config.yaml
n_head: 2
norm_place: "pre"
rope_fraction: 1.0
bias: "none"
tie_embeddings: false
parallel_block: false
lr: 0.000635
weight_decay: 0.26
warmup_steps: 465
Each number is 500 + 25 x the weight over its row's rms, rounded and kept within 0 to 999. Layers, rows and columns count from 0. Numbers have three digits each. The size before them is the row's rms in percent of the matrix's.

# v: layer 4 attention value, 128x128, rms 0.049, rows 64-116, columns 0-127
# o: layer 4 attention output (transposed), 128x128, rms 0.0436, rows 64-115, columns 0-127
v64 090:500501459492491515473509494514486520471478478500532479562503470471535482510505477496519485534485498457475504493523488527544507499498508529475490477516458491481511512486544482564484450512487456470507485514492464461501527473539551508510532484467453493497471486490509505456442500496526511512486516450539489523501497526528493506522484467495490489551476490521545507482532509513511528515536
o64 095:512512510469500524555521514479532505493487521540513478466523500509522514523496477472583472481528551517520524523520518484516489501495504515556519550456481496513509461498492461504489510461476488469501472545427530491538455481486486486520505502504551486448522472525524462496489502516505513478514507517546509491520507549515513486491484503492496512499502487498496515491488517452514513520480
v65 089:498523510479512475512484506519525545536490485550519506482491492498518504513488513517534496497494525522478510513480521510430474569503550511474511503538504517541477486485502498502527489520547496487495515484473528480522527501459546486461475486512482492524503467518533561504512519493541518470504494492502483485486436483503459547490493521490535497503510535524466502495534495461570495502510
o65 096:517525527523523462489490502498497492516470471522487523496470530521496503494480495480487514486503500507479505529490474505486518488487522537496457476515490462495486536484521522446488459517470513476510535444528438503436528517476495480495516515507492515542518531464533488514560509548498503522455473506504501537507499563498478488519493503533520506484452499472513499524514568490483514463502
v66 078:475486439511504475487534501501506508491529491496516479526504548504509473489492514500539524474470503473460458481473539460493511519511518523533438477541508469506500509493534461490504494452560516508497510487509512470476465459498493539495445514483481501513492474470520473510485480486505517514495437501517536496485490497499495513474501502526531515492546488492520506501549527511566475473536
o66 078:512526522524496543542485525506498496532484517518498475464530486511495512483456486506472507535514539499506520499504506514482536505467472472496502560541529484470524516522457470485491479506505487515485520519469507512503490481549512509488498466485527494501544511486540490486495492516516507495482480498516462542532553567513481431512516523484502455557467526477512478478480520496468468541495
v67 081:515568530440514471510503485517508520525536508537546522512479507466486509528477495493501489450506502490499539468465478506512530528530455470535553522515525487491551488474487480534523517488483552529461490491514471521503465527503494504503516528499490514496513506462483477500513495523509493489513498518527493469463543492483505540489539477573511505489496477485461522486500473505510496542493
o67 085:514509469489491454462499509527529524485516475493520492535528467473550536478476501501502526453508481514487481488488480509522512513492556508485485498513517534498534508520471488488488514506532498540480495468519544494500451526491505508496500500442546461532486462487505549543488500492458486466528484493505568487491497511545515541535512498504530506464474473471479452500514464502518502504527
v68 088:494451495485454531513494523529489503526507513504513504431531485467513527490509498515509498463511522462494535547528465530523511538470489508476501463534488493497490501499528514507528486461514481534507478483467530539543492452525473489441485441532518466537481498492497460476490491493476498490499521480448503493499524509513489528516510509467518536484558512491525479535474493509507488531518
o68 084:459530524535487505501458525506486491520490489487521510497487502523503494523546455507518529468458508502468517472502499552556502509521495520433490492477491496479452537478485514499485486501507495484555524529498486496496493472502436447491502517450469524500493488468486464523491490549503525525446515522515469522464529524474510474515478502486501463510509519503481548483519499481487496505457
v69 083:510465481461534503501547540522488531501504531515441476491494523473505521503509482543514484515503495505469472496517497546503483510489464517506473524540509501503479493531525484475517486509521500519491492484515534482527494456491486517482547525520511504499526499487506530440523493533486513524452464535503504506507481552485504511540484483523488478503518491496447555546503485512467488475415
o69 080:474506513518505461450532519484534485500516471497520552509480487498522477457517472482490466496532523540485549502467499496431511515489501531532514498442508465500498511517519538474483482515545482485485502476456524502507496553517511497546501492469458505481499540499473499474473452510500531551520476505517492526507517489481530492530501484481480466514454527483526516496506498523466478531520
v70 091:513531508491478512473519500501503445491536479534505513483450502490512475507482530487486524485477509514449513474515444472494508510524499510514453507496509489495521476463467526493519501489515491498501473520528496504484510496532517515542549524490481510523535455499548529513460470492558538476494493522533523512518497494497533517501516480564513480481519449464529469534480502546503495474444
o70 094:487501491511504514494476534537514496490518526550503456483537472483538545467471521485510542501524505514481510510509500495475519500466488545509516497521527530536578518550475508513516536518551515551523503476529524501498476475513498521519470483513545499499497497478475530512476463489527483499535503500503531470524489507511471484503507523463526503512490459517528442486524478516478520556521
v71 093:512423483536544470483501513495507536500487470490500483554532500481482541506509505519506504474534454480529474523495498470488510460503552538565481525519495511537481517510493492476513511515506491561507518497463514502517532501509522496507477456454536487494511503470476458537508516492497511511541487490477478501493502474466478516498484535478478554486484530502482536506529498490513544516485
o71 089:522512521489510492527505481476459495526468488422501520488471543490464460560495506518473465526448470477518495522546469473508538512477507437470511489494493521497476504501491510503505503511501486483480503505478464531484513531473487510510487502492471509521528527488528497500525492479482478500502466514470464524503504453479508486537511459518469496496492531470522586488493526479475467497488
v72 082:520484485490487477496490534540504482505480480486468480476459491491517528480490479496524510537463500536510508504566480504505493526497547474503473546475482516526475500467460538500475511521543466530503510530476509509469517492472535509511549560482469483562458521501500506510501479509525520506423491491492515540481464512501511464491513525473516482496467515528490541488484517512509513531487
o72 083:453480514469482517489496506479508486501500525525502482486477509507495441497538485455526503534525525515494520488542487476476542459552503518513517511464541537539497491471484543503509518520488515418466525539520476476481524521488497497543502491516496552453507544506524457495492499509516502539494500533523482517510475531476521450536492490526482503492507523523512477477499507502463492513515
v73 084:489538480465463517497484510541506529522466502537439516462492538492529501460487511487506520479479504462493472540479520474469508518524488492504527517500526475443458492469512489521466471494541471478499509456456460504552546541507476491489521553510488509493488495512507491497513493504477466508505507485496499507463469506487537521504523505452515516507524511514480491461514447506486521463468
o73 088:463527529484507444446500507482503485510473470512466515547525507520506518533516512464481522479527491514499546474465451517487486511517492502486476446499517488496460497490494565475475444484498523466544484496523435490488526518474505475468515529459502465483525511543547494481522520523515516496450516486521490491499497542532509506519478504536487489503498506532526501495504479498528502517500
v74 080:517459522456479537481472505550483511526522469498486509499490490482502463483544502518509465494514513484548533484510509461502492488523467503504453492485503481526495494478525456483477504519497499499528487504534495553541547497530553500543556499497494508516483517508484468506523513532503493467536463460490526463512499503499519480504517440475514464518500489514519571524467502511499525483469
o74 077:473498450501456505500498480502513504531520482539500489532544532507545487524523532465543474483482529497481532463503515483502508517525491501469494482482481536545511525540501544483490523489508498498512527544495511538531524550478480533561465541440506480467495495512503527500477532453515505501509491518502486455481482490467511507475511534477525503499515472512523521516516494444501531484498
v75 091:461501475455542487534480496499503493524562531501520515517515490496487515495499517495516496483494518489441550444452500498457493481493504507506554522504537485519497459476496518481477481501491459518495499520488510507510440489465531506547494469499501478509508530506482466472471497515532516487512556538518482511508459479508548523532505502475457506468494484501471533517499470504505551473475
o75 093:499540489479537507491525494487510530552512469489492502488486488484525471514481561499474490462478522532478484492552500516436511496500536491513481529499534507480486456497490487503519534501576538536447519472562516506457503516491488473491469502461521516516488499483498509483497522505470486549474466483476517542494463486508521516485490540486505499524507495472519508460531529496482491479519
v76 082:454491491475502451507510551485497429504479456474506508472498485507523523486502496534503509489482513502546522514482467466503545493475483486505454529491482531532510525495536477510520523497525552551520436476512470528485509472463437496532520545548510504491485516501497499484504494523494483497530530492510503491498503482508483492496519476504513515520476476458518490537474496505543511552507
o76 084:510505507544446527468453480465474510521533498482488475516563479530505471459498526497527499504465520486482517460496503492556518456479505479547514500457510550469484532513495505566524509520473501465469515529492564494509462529502510522522485500502515470484522524482465507494496485467471504520528489489502495516468500503538501519485494473531509520508489497518467523549500480488486474485498
v77 086:510497474529475512516510463453476487484518534478490450462486486493515494542482504475519527512519485541532508456515498457473533545463476526538471466479493491484502514493456528509512513497544457511561505505496508546504485505483530476511476543488515493553477495510506534513501481519486516511469512459511492510511442486528483507483515483503516487479512509544480523471498517446516495462467
o77 083:495469467530515541479513468531484507483489526529503476473486502476464488526474449468438518503530501474482472544522504488507473513557481488523490480534488540502505552524499522489526499483513531512522507493556492494459499487512481491511528498496491552513534507514530484450539488478547454543497503488502483502478485492488460463517514479498489495523527513515550467529519524500491535513497
v78 090:547482469496526507527564463479503544520471510506531464542506515492542503510518505510507493525482519532544503483509519505530494457509528515478536480482502515489518467510486488512489495480518522509479487497503485465479484557479500469517547513498480479514507470519470505462530540490447471513536540503477523454498465503535527531487525470484517512528448524530517527503490521492479545507535
o78 088:499461525476518492500537471492478460512505504521518514502522508473499493540509488476540504509495534475445491490536542512513504480533498446494513454477507444458448489506507506486487482487486480480479495460450529481543497485469479524499503544480482518449505493538495475480518533492473520531492482521528513500509504500554515486520524504516472483492521470469526459528482508501502523454443
v79 082:490505529506499484462484480490522532510520529493520519528520515527489525483485490506512472518489505537500450489521574491489490461494499503472504568493479502486555516458490493526486532491549510483463523472492518486505487495495476448475516476475487501488505455509518528455496503490527467502489523542455454522463476525493501486542500450501456508496507503464475446497511503495480540488515
o79 085:471461491496526451487514495485529499491485505436498524528492493447470450510524538507445479509489512510490470519509517486486487493517455505492467499475498513459523461476522526524508489494482477484491493449453497509506466490509541486530465505494470481479448538491491504507462505539451507502489481470464474511520464488545523556492480485528501515494476474537487513513512521518531481525508
v80 086:515483480558493490509520515514477484474478503473473472464528519534496521511489467464499463517475480487513520484504534544535445529498558491491473496473475483470511508496506508509454487512512508526487527486528499505470504508478510503526516537508476487504520538507555513540491554445513463512486470494523500568474503546501478515503518537502513524512521519544492532487468518523513529497529
o80 091:499469454450503535505534512498496505474485501560494509523495478496486454527524468458558470524508488494535486505512496524474456488546504491526505469498541512475499492429523469485525464505467534484455497529489500496512511480480529526535511479503507482522503495491479464472460519523506518481519512512538507469522532522512546470453495463494509508471487513506490513512485486555505484510470
v81 082:520498464519561468530489485495505506491501453476546510467461479498521543477504440505493481521478507565498478478478535527502544478507526454495484553501489516495493518460510490520502473523519537529498472516517504476474523498492497522510450507496474462484501468525548495470518463489501511461505479532483474486478529506506489473530533487492520550483548478496497528511500517501531494508478
o81 083:502432522494497483481530484513491519511534522451500495493509516474490457495476529496486484534483530520502512499520482494547532468500517500502492508495520524503467502461530492525514509509487505474464519475451518497476480522498516491576428440552531493485454526454492503508452494509465497496504451504497507519491465493540510513502517487501543527524486516510494530495488493547503479514513
v82 083:470522517486518491531492544500489456496545512489467518511533510483490479488508492505506512461494498519487471551525450444521486488477489470478483487499479495488472530482471500456505475505468489529494499485502468486540512459462477505474489515504514457500525511474550569523492503541500497501475535517508494516479486498515476505524530534499507483536487474435546532514488512519469516550462
o82 072:492529516503489500533492473509536498503492533506514494508462466532468449473486512520491476527542495540533529501515498526474530490548508496517489488438535520515556528515487507503494503513501499466487503520523513492494495513504499526463496467499547470518491474511459486504473471446496535516525511505528547483547459534509488529491477478521482490492495484554462571527487492522476508524503
v83 081:498530497484518489513502479495532492488490516504503467476500503521506521526470534451459482497492496543516464520494503495495559498489479460509419471520481494518517516532511489475503522467474525451492557502498489492526500528501552531507503502499497498475524474465475521494481538470517492527440508444498494519565523502470532501503459493522495491514500551463499496489478497505491497546475
o83 078:558500503474513560507484514480495511514531461499507482508495510525506527518489508539469529503467465505502470498504488454475464495490508540525518474510519494516513541527511467495503468490467428516488528501479512508523462499476513523482511502506523505493476527531480515473530516473518458496578494502495501523507475425537507512508511472521525522547490549480510522472526476520480485509484
v84 082:523534524498527510445518505494484485472531504501465483505470447526513497481506551534506512502463467511486495489503497461474498476502482522511462534461475528497510494499509493526504480524533514479491463493531482541499529524510490534537508528521484509501493503462536516467535521517527511488511481491550536524515506496469517534530517523527416506464502523507521467487436512498537530502527
o84 083:515502473517451542521491503491515487470509497558499494552516484496521518515410552540501543525491511483485494496515510461479467463486487518492506491458472529504507518493500508503492495515513481551492510526503521494490493490495544516499526490488514483539544525510456550499478471481509528484509555480484508485479524483523496503474513531449514510462538518477486474543504531481501521472500
v85 086:472483464516476533440506538506506504540503486503506526482498462502505430514489508448493484528465476497494477500516475465517509530477510466530505513538534530490516492481503458499529463517529511492494519490472499494491538478476485492467536492500481493513456514518563509522551496503527499477484512479515494485513463539479467542516510496473502519492533506525484478494464511508513522440558
o85 091:457537513500494524499486507502502471547516508499484486499483472506486533512508466495482559539511501455500506496529478522497480514505487528465468497488483512487480486517517546472491434483480534492543511506479446512517511498533511501511530520518488514494519513462556494504486486553554526493480497499538508480510522569499464479490506547502500483463496511502476431502512510496473511503452
v86 083:503458528529498506529529476504500504534445482487556477486500468503539523536492500519494516512522476502549512545462517518532521517495531476480483519468488515517506479508505540506581516471523491524494519532499476539520506497473543489524564505478481442469493501508497463506515511494514499494475528482482462501516482518533472516516532489428472487492504483486508521494485476489511511527517
o86 082:470518531458507519478518490493453504512528506476507471467493523483497455515534482479497499494450521474516507520561530494555518482494498500527507468461510486497462513480524534526506484505475546476497527503460518472539496502490455446535475501488471551443487490510569486511512536505484498499542454512549516531516492516497512495513471510500505495540511517497475514497487497501477509506482
v87 075:511466468557519516503511530486495499489512494487462492518526500487496482503498480514475520509548538508527490545474520466486534520483542500508488507482467469508508522495505540465500482521502505540440511468525508481469454497512501472510496463504484449532514520497499536537493523480510528514457516518466464464505516476546508482507588521492524493492482535485501487449491514475490467515493
o87 076:498461540471525521501483476522475499530546496484496505484437526488467486504496484491432499533503502474502473476508503484518529451549470473473480436505492510504480521473507462492530496520488531413518494476495499490491520512452509478487477468523483516504485501478495542479536479453461489488460473540489495506516498495504518492516511519508480518525502544517504550496510513524496499497482
v88 083:530470466547546523476497473513488476448472507474402509507487528500482516489512489453483516525484474508516512497510500464523481505478487524518526528500481524475506494523534487486526526526447526515491523482490476504547478502499499469489555512481490495480525556540488502487528492496472519466481488527502482526519498510482492504482477505505480520485525528475478501455433518518481537494492
o88 084:508518486447499495492544474533490469498498495509498528498505467487490469504520515490496511568469472483535511499500478499451501493500494490458489463467489539505487503471522516486529499439503516511496447521461509488506511482524555518475537512496482533512478495479504481445496489486463524492540536499515489459515536413484485510451499487507509472468517519478517502497514473533505496511466
v89 090:519539480472472473520511532529515538486502504481488490490521475480493484500516507511541512553511519475523546519520513499478518474500494463530557508480519468484497517521530551533494515450523474513465517475496482498467506517474526515458516515478490451553491523485502509505512498506494491517498505506497513476518516494558491494528501496441523509518476541545596491498508513479504527511500
o89 088:509489550491494518497500496502521473497497501518507449540491508484488509519486478519527509481531510496490508459507494498520480473546479467480450538478452529487470508457489498486477491516498515474536503502520465463529512503474478497473521480460515496447492491540528496496497539477473527522435551561518490511489519539483495463543524516512493488474518564520503470492472509484481528485470
v90 100:467458516500554526506528486533493545544506440522504521462503511512547489527505496480506483485466474499510506498467529496492507520526509473463500464489522485520535498506511485452493466568516490471466493483490516505518505541473513487495496539480497551488522492492520479512517492486491506479479479488477493465492473480440488509507492497477504464469499477528483491509549415506531492485481
o90 105:524508492484515469512507481502507508536519506478494508468481515501504475504520529450469477480458484501512524506504476495479515502477525530513493453514504433498471532520519529477501470468504517499493510444499456521465563563471499483525473508529490445526499513484555524513544477555507456502498450468510495513520475517536489511495491500469521513515461497501514482522531490517472485492514
v91 086:522470573472526477537480496491500517481487508483505535510475508522525478500522492485512484505503478469507505498565585496491497481501501473502545502484517512517497492489526543510476505556445473442526497495472506503552439522520504513466548461502513519507515495495443505492499522469451520492519501483514498518510491507543512504514508474513523525511521461512501509468491483504517512491489
o91 084:493476497489453485498505486513490487496471514467537522468491504482505487487500532531505411467501496508471533479486486508460451502519515512495518505554494432511492475491543486471534521474493497557499526485455477528489528477440479470472525507480522528463496515526524480457527523499493506501497511481492502467505496482499500534469469448473478511462510462511524488492494476483514507487497
v92 082:498473454481483467491488446477487493500477536524513466537472474511505484505504524511487525488506510469490504535521518521512473522508513463509503489449456532484512534461498496523498496532503494512539493520516490491494460526529527529513486473487487519521475460471462498473470491501472546511499547461468432495505518467463497458508532498488519482476517477442488480518494519472472461508544
o92 081:500492482495504494496479487482493530498456522527483521433508493514473493484474477541471499499482521513499479517492532472604503496497509479516476537470549493520524508497467462530500527481501486489456490544483540470514463454491471462504507479528520524431516478478494462515490495495491532463517478505505526491520504525491502499480515501507483510504536482474500530467476527477545500511519
v93 078:487500540519490514516506518520488510504501521531487476487482522486501496498489486493476444519535508497492495481489513507527504499507464523464539522530496506484539498467518464472488502503475515441492559525525500450548571529508490510471519477473532516510501514525466465553480482481487496481507482488483530483515515513446490527442504508510444526482541537463514454498480511528491485508487
o93 081:531514541457506497547467511514507503514505482493519523485489502514488529529524517502497546486473449494495486502479461538479529557504479530478491454485496505500497478513524555446482455499475489491505468470477503540517496548558503499506475518481514450514475472523507518495545470511500490451486448481498459500517509466493523531510479513508531503492547484487489503474504459526502506509481
v94 073:514487449451487553477464520521500510485578535500505481532474488508526517491499483475470516472505472499468491506490565454524469526497468502499506543527531517473516501505504473515522495534502517501503505487485515517535548491533502510517479521503528495521543511510495560460505527486512502501492443480486498469495516509509497460517514545489535552485503524521517539493508524489533520487486
o94 075:475489485518537490461522510521540473511475475509488541506496478476479516515438540519519541490551509542508477519522465510509489483538482513420501537497506516507510541499482508465479497478532461515510526553431549525491516489513506505487506495445540509505497479498484483517464541498495540509528514493531542492502493474487524506512525520479497496508471496500513479482502503507543483485510
v95 078:475465456505482497493480552474514430536475489501507503533496540512511453480465489512498489469501489515538567486513476501494491491493504510508496510500481482486490482516511492527446500524494532516499461513527503531531499500472477531510495516471508528485465511568481491476449542502512466487505475540509517485460490513459526454509503539502482507462526454470515517496478499461489501489474
o95 075:453498472486487484479476504516490487536535498479509542532544497552480484471508500513512482514519500507508495488510509534477549496490498501519522502489516535481473515500506458544533483450497489517470477565529539510529488543531499515521500478532519507492510517535487446486476558477506514476520492497459467494461487527489460516456495502449491512511496460504547503512540472495527484497481
v96 081:470484456506493497484506518469558527539478500503537473484490492436470524528485480494518524529494534516454509493498478496536474501481527492510492539514496467496519503488497473513483453503543530494506456511506483429487522489523499541470501494516525506489522489509499499487499508464495494533447509484481536541484534497506475515467481513506557511482487533476525457459501526479535515536469
o96 079:514508520506532549503470518492490506510492528480493490508502497500482543492515514517495483530520504545467507465530477545561529434484451527525461550501524515497481432494476489515465497507482470456498510560474520480484455497511487479501494496531518496476558477474479468500488494543481501488506482535485487540505508498523489464495498460527474500512514498487499477483472541520497495514483
v97 088:479490504491540529501503503549479546509503489523509494507466513530520484540506523490483487505501468517499484522486523559523515550502508479501463469508495492514472524546477449457517511475457472457482519526471533462542547505528509497469519517495528500494522477468495467552559482499468495497498463517496491498500485479508484521450475535525522461487454489488531492500487511494520486532483
o97 085:541522552494483508526477528497491504506499492492498499475489527516518534515489457489469501496489461509511541518499467497501522536473513525470523477518468425506533536520507533425494483485508496497514506479498477498476576502497497480504512514504463519524497516510525489537547484508540507503559487504553496514535501491507477491511464487502499478528497530479480439476495470523462491478490
v98 077:512532516527523478539535537470498493536489487500478547454479490489526488527519473544518528507480510490550482520514484504494476546466474521483471499500492510557491512470510523464495497517496486489507434482520459523458507499521508495477516524506466462455501511507593519529470524502466508490517471520486508531490490489509516474525500494512545460495498490485524491526518523487517488526521
o98 076:499483504516482509514486480476496481477512517466502461527494498526491463473497504466539407541532513495497496473491496488544527491517510492558478496491507460493496526492527500527481515511481516465509479493499502477521521497505491512528475449547516480498523519464480515477532501475490491515471465510491451485527483579492496519477481511502518537481484486537445539543511512517474534511490
v99 094:554537544485529472489467467483517510507511464484495508461526479508505454542451459492489485491464492535486478494502497483470507441469505534467523523471526524486549531527479509466517533472513509451466488482486477500494511516466491473546527495508498522457497474528529500456486497503524460533495478498494534504484480497470523497528479540544505512470505485480479481511479500499486516471480
o99 095:486469469508512479487521492490551508482525483456504478532534507464467470511514527497461445507518474508486460509507513466498487510501503514520495469507489523495516510468541525521507521493491493529468453440490479511492496498515551506522475485547503446525469522539480532496487482503474455508529493483470503506519447478533501561477500474500508515505491481553513513549505504523501476539522
v100 086:520495459528469495513463517491467493509531489482505505532477492466518509508497486501518469477553535518501490538537524497463523507521532534540507538547475516483486511525506490501445504577472551515487480501518526507458468471502513482506470481527523493528516488498479495471520488495474512477487522491456517497504493526473476506501489524427484515451527509472504519508448514485534476506517
o100 082:456451482514543495510508502485512512506504487461499538502484505498480455534501480479481507523480499479498470480476495531494535462527460483453500472484470507489486528493513487467493486507480497473472536484494480485453476515495504476512466492525491505498502570482472512499482455503479522470461451525449475479454492480465509506489508512501510503464509521476500565512537519519508468435472
v101 084:546490529508514500492468505473478511469522491482438475498461490505500549468540470489509485487505505517503456461467454503506489478466511475462483466492479510520510456531512499466452502497479547462512516496515495459507509520498514508510517534480528509493514564518462493506509511507532539481519486535514493499486488481447498475513472477509488513519518484498501518456500464551508490564475
o101 091:535515479478492498536503484538486486528521524534485508474466518537551471491474536518538486493469527481524513460483502497417497482488537523521554492492510492538494501494522485482515494481452473494461497523528529541466506536513510521495484532497494509510514503487473504478529485514489491503532496509543446491522494420489497501525478507494492524496513539468527548511521476508493501469517
v102 097:495463494503488491497446514448480455510543528522504530536497471490513492507519467484490466514492470519514526480482485506493527536488537500525491524466502479525527486446500483488493551557494485476501496480480497469497523499504455492512539471499498500462487494515469511502502487502511515462469567514465511473505480532530517494513537495531493503490528513495542475476428475490469485500554
o102 098:453468541473508541484446531519495492543560506501477512503484479503482523528497521514514537529512482459471483473531494535506495512526483496454488498472488486501501492470516477472506471500486537491519544497509529529508462460519502497534478485495470506482493514457518523506500524506523459478501476484512471488490455492529478529504476538541467505474523483475447460504546488487515529502451
v103 091:529531495498499527513497545515501495491452539475438491498500531479491511467500489460498489530527505489505484497531520533523474428532541499519503502513505519439516500513493508545489471493503515517494513504498499488431465475513472519469511509503434464543501505537497501501515516478468518518509472544458497498499558543505514499491491493514564500522507526508510470482487503519513517481507
o103 091:470445517474516489484518499512520480473491509510519511537533481471502512503543480520551477537526543491484514484468500524512475455518479486456495513491476524493482466488505484503491477519484508483542480511453487481549493475501478527499519502509508521485453516512481463488449500488489513474485554546498527469506530504487526471508530500484473495431500545502511483460468458538526492522476
v104 093:526482527491481503501515517536507498491519494506507503490520447438484524472485499509517501501450477493467526484495493486483519503507484557499495493487538512507511491475484505516535486554513525512505510479476506494489438504506559496488512545521507486545506475502570469498518508454528535486517516485470515456537496489514471520529509504482518468492518470490495557481542461509568508510526
o104 084:480482509487520488496520515500527505511498497547507512470509493512495501471517508481501521497455539498481560529530500509484517470506554548467459503510504507521482558458481508497465478508521496541531543449503495495467467490476477485487465536479494505517518512477516502506510448547468445536475508518476515525510507543474523485526520470468497518460483506475538486508502522461530509521530
v105 088:486456481497487509528533489494496523479480445493485489509493481511515492496515491478502505484485487511548481502499515448516487482502465519545536498511515549531468486521478516493529468483488514528527454476517501508512488436480509491474492490519485484522521562509493491482537512520545524537561519494504476497504485466462519491512509494510506492462500507472491549492470477479557504479418
o105 081:535520445541458469464508454495471490540534499489504508481528489536509483507464479478503495509510530490509513498515486512512519488486502503500526500491487527490465553566489520478504516491492493530474468499511503498468510514469507498457519541492507557536510465514531479459507461466496556548492495483496485503498498431485502506482516486478489514484477534501558537529489469513476504499526
v106 093:485522515478486486525511534549528538508487488490515510489469529506482490517484467504487515531518505553507488496529513497478486486460501513547550496516515505511495523508506499479479520494534478514474471500519478516476562536474503486447504496472515471538516467529550532531498498478538502520468458485504510509473506494522499521497488531491499456559462477534510446483505511477464487431509
o106 096:507462509500515476507505524504502456457536535461513466534499519475446468484530490467441474534535490531497474485480477484547499510519479500514467480486441524488535487510538542491474513529485523469540466468509443486492554502500511517506515484540517471476502513535508523503519491500486508497481500500488479528511462533510474472489492518536501498488476491542513469513467518517486510540511
v107 082:514482489497477409490490483483501488486483483517483522492481488488506502524509500499513473441516484539521492469574510500511455493506497546468490494532436529486522506494466454510497513495484498560540458499543482517493528475494459495481498538530516502493513451535508517483513500521516489502511486524487502512507457511499476474463524487528474517509509489451513518525462529497496520527515
o107 084:499466482547462471499490467500497499454474513519503525481547469513481496498535475515553492507494520487483474522460492508514531537511459503490503489458511506496538513512501525478499494515452502520473483505485543483525480465515502554516500461543522510521529497486465481510450462496530551502524506488491486451524501487499473512505503477540521527456515471482518502573511497486524508495461
v108 090:496427512503526524476480474516527473485496512514472513456549532475529533489484491515500501497535442520534515508525528508539504504477483520467439490495466504532526492520536474496499461515497487498529477489484491485500491524524517518504535510481521493482484529537479505527470503520491497466477475471490515557549521512479526466470501506477522548464497504454528486513470520523496513460469
o108 093:465489517493514528530482487472487504523509502475496465501510516455499499499558526500529527518475493507473509526502497508466508492468484535463523488496495480536429522511500504542499488464478517492482493569427574487544523516510475512522499471538538495484457498509509472469496516501533509493560512499475463507503503463483502514501489460484487500510500472521493523490532472490499485531487
v109 092:477519479539524543434534494517491549517451511492523480485507501533491500511490484494503515517481484478502509482504545509508509496526463474530536494491512465504484529528522511494504473510506465439446478479504495482533533546494554509519510495486487492526515431513534512518533504505477495501539465479498492513453521520514489508506511523463500504533508519554531523529520557492505485505518
o109 086:555489527477485491508554480509468471494473506526494473550488556470474536539477454485498475500520465512527523525522485461534451522518495476522496477507478497488510521477514511470477466490503497521500502511454474505504526494508480465506515484531510443484493497526526465488522541510483549495463519520508524521509535539517507458476505482455505472527506536513515462497468511534496511483486
v110 088:494437463466517559480492520484503502530487463505507520505520500500487466519510510482493498487499534483495524498505502460513521530485522473516501498490507491507495511446476458460516505560478518516506488497486530514496496493485469478477464476475514553509486484505583520466475471434489463494505490465510537496482507497509492520487549520474519502431512494463479508540476478497513518507520
o110 088:471495497513467542496466495497506492555495490465489531472499492492488503510540494483434505534468467517464459488528506514527510544503473511467488480511530514482491534522499518483519506467540493473516507484519460516491504475483509473496490506529463495519531499448512511541469472532548481481460473484486510492492506562510470482465494503484483503494476402501501486479505499502470515503483
v111 077:514464530514503498507521502524481496480524529503519506501551507460537535514479487518510519485504522498486484586490515514526488496499483469537486503523505488464515504479477497489480471539534488522491482501457527498541525519507482499472531485493560466461453457463483472488495488483446442496512523485497499537478511519493509463529482520503516471532531526510532449514480497528480497517530
o111 081:451463539465492488463533517489466505464472495448491498529483494478478472515482484528488501519515502488496519503517485523572505509541487476453461481491483456494499499476533506524468497499512493481503517500482498498530510491490501439491496538482476440471491514515488508534496536515525475488476489486516457521486486492516509507532459476526473431521521508522458542458521508505494472514483
v112 079:477492464465530497514530490506478530536533451515524504500564493507488489521491493528473508477509541468481531533499552541492503512473544476475518505497475493554480510509499471500516524520516507497480510485451509540519497461500547482503463477523494479530490534511552463513526485470487487504477498510509541482464497487463492538498533514469469506495504490495468461489561481491506504528527
o112 085:507515475499509473533517503481514517505503460488507529473480548482488454499527533444455484489489502531487486489538477501494537507482534520495503480501514458465479507465484507509520495489502497454447482466501464471472530520458492433513486495495464494516534489486513501534523507540467494528475463516480505547502503560507516517462482518511518498533467487486474555494500548513484494513497
v113 086:504472521493531493523513478510505495521478503490511502525520503503511503527504516490485490510521466524474490519502512559512453543502484483483552468487486496506525534465461456483497526528496505535498503481472528513507485470502501484505511494492515508507499498528497567508503495461515562492430485520504484494535484524492487503436477547526511463488510496434511526490462488515429534532487
o113 086:499479474463528494500517519460526542467515500486501549433499509475495455456569504492471466502507494548485491528521487522489521514491511487535497499484523484506550494500514486485485511480522508499451474502476539490469486484499503507517513477537488519492486476484511443537481478527494487496548493503507538473553474489479517535479497481499491470490447455501495488482490526549496477536501
v114 083:507529546458489502475496538531504494551497489496504489516463523488525472483506538516519495498478477445509503488522496501481482519517506510453528463450502490469476515460472471564471480512526488498517508487501487512510499483549481478518493467463498507505484508517497507495520525502474484506505534493536510482508472475514500509495554475489472493476470501531443490532522480509419523565512
o114 083:467525467495450487506497506468501482473463478511500552494504505527523499531518525508519494436551488502495490510469496464501468530500509500546487490494486514506517468490466493503471492493530508470518483499517475489490500543467470527503503506465531487488528485490500485517491494493522512455487528489494534426508479557512529548512512492485474509460523458522545480548498514449544517513475
v115 081:508528479444486515499478523514487509528503492498494502469478460488524457467530497492510460525472491451485515490529490510483499512501442496528501545514514548483517489512517547514445499468485506425463509500521516500524497512472497519492520478489504520495517466519497477448482516531475489489497487513460489517478504526510483512531522519478531461582483489495492477503474457498532529532501
o115 080:470513486489479505465484506502519473531498486518515478556504482537514461510506490496505443493505517530473534451483510517518476487514483525491455544442515487476527475477495519467476467465504475467510500505511477523534500509526496487553500523485510469475489502539499522470495502514463530511461498497551515485508487539504533468510479521492500532446523534493460508524524471443495481458500
v116 094:499529512536496500505525521513497491490490499502459467515509494507516487496468475542522505543456503458503492536496479494505491474528459486494487486490490510486465508529538544527513526440501461489520486505487511506537480525521519514451491508504474462489457460500530498518459532525486462495527511501507526507465498493522493511560529485485527478530432484478493446517521478472558463502498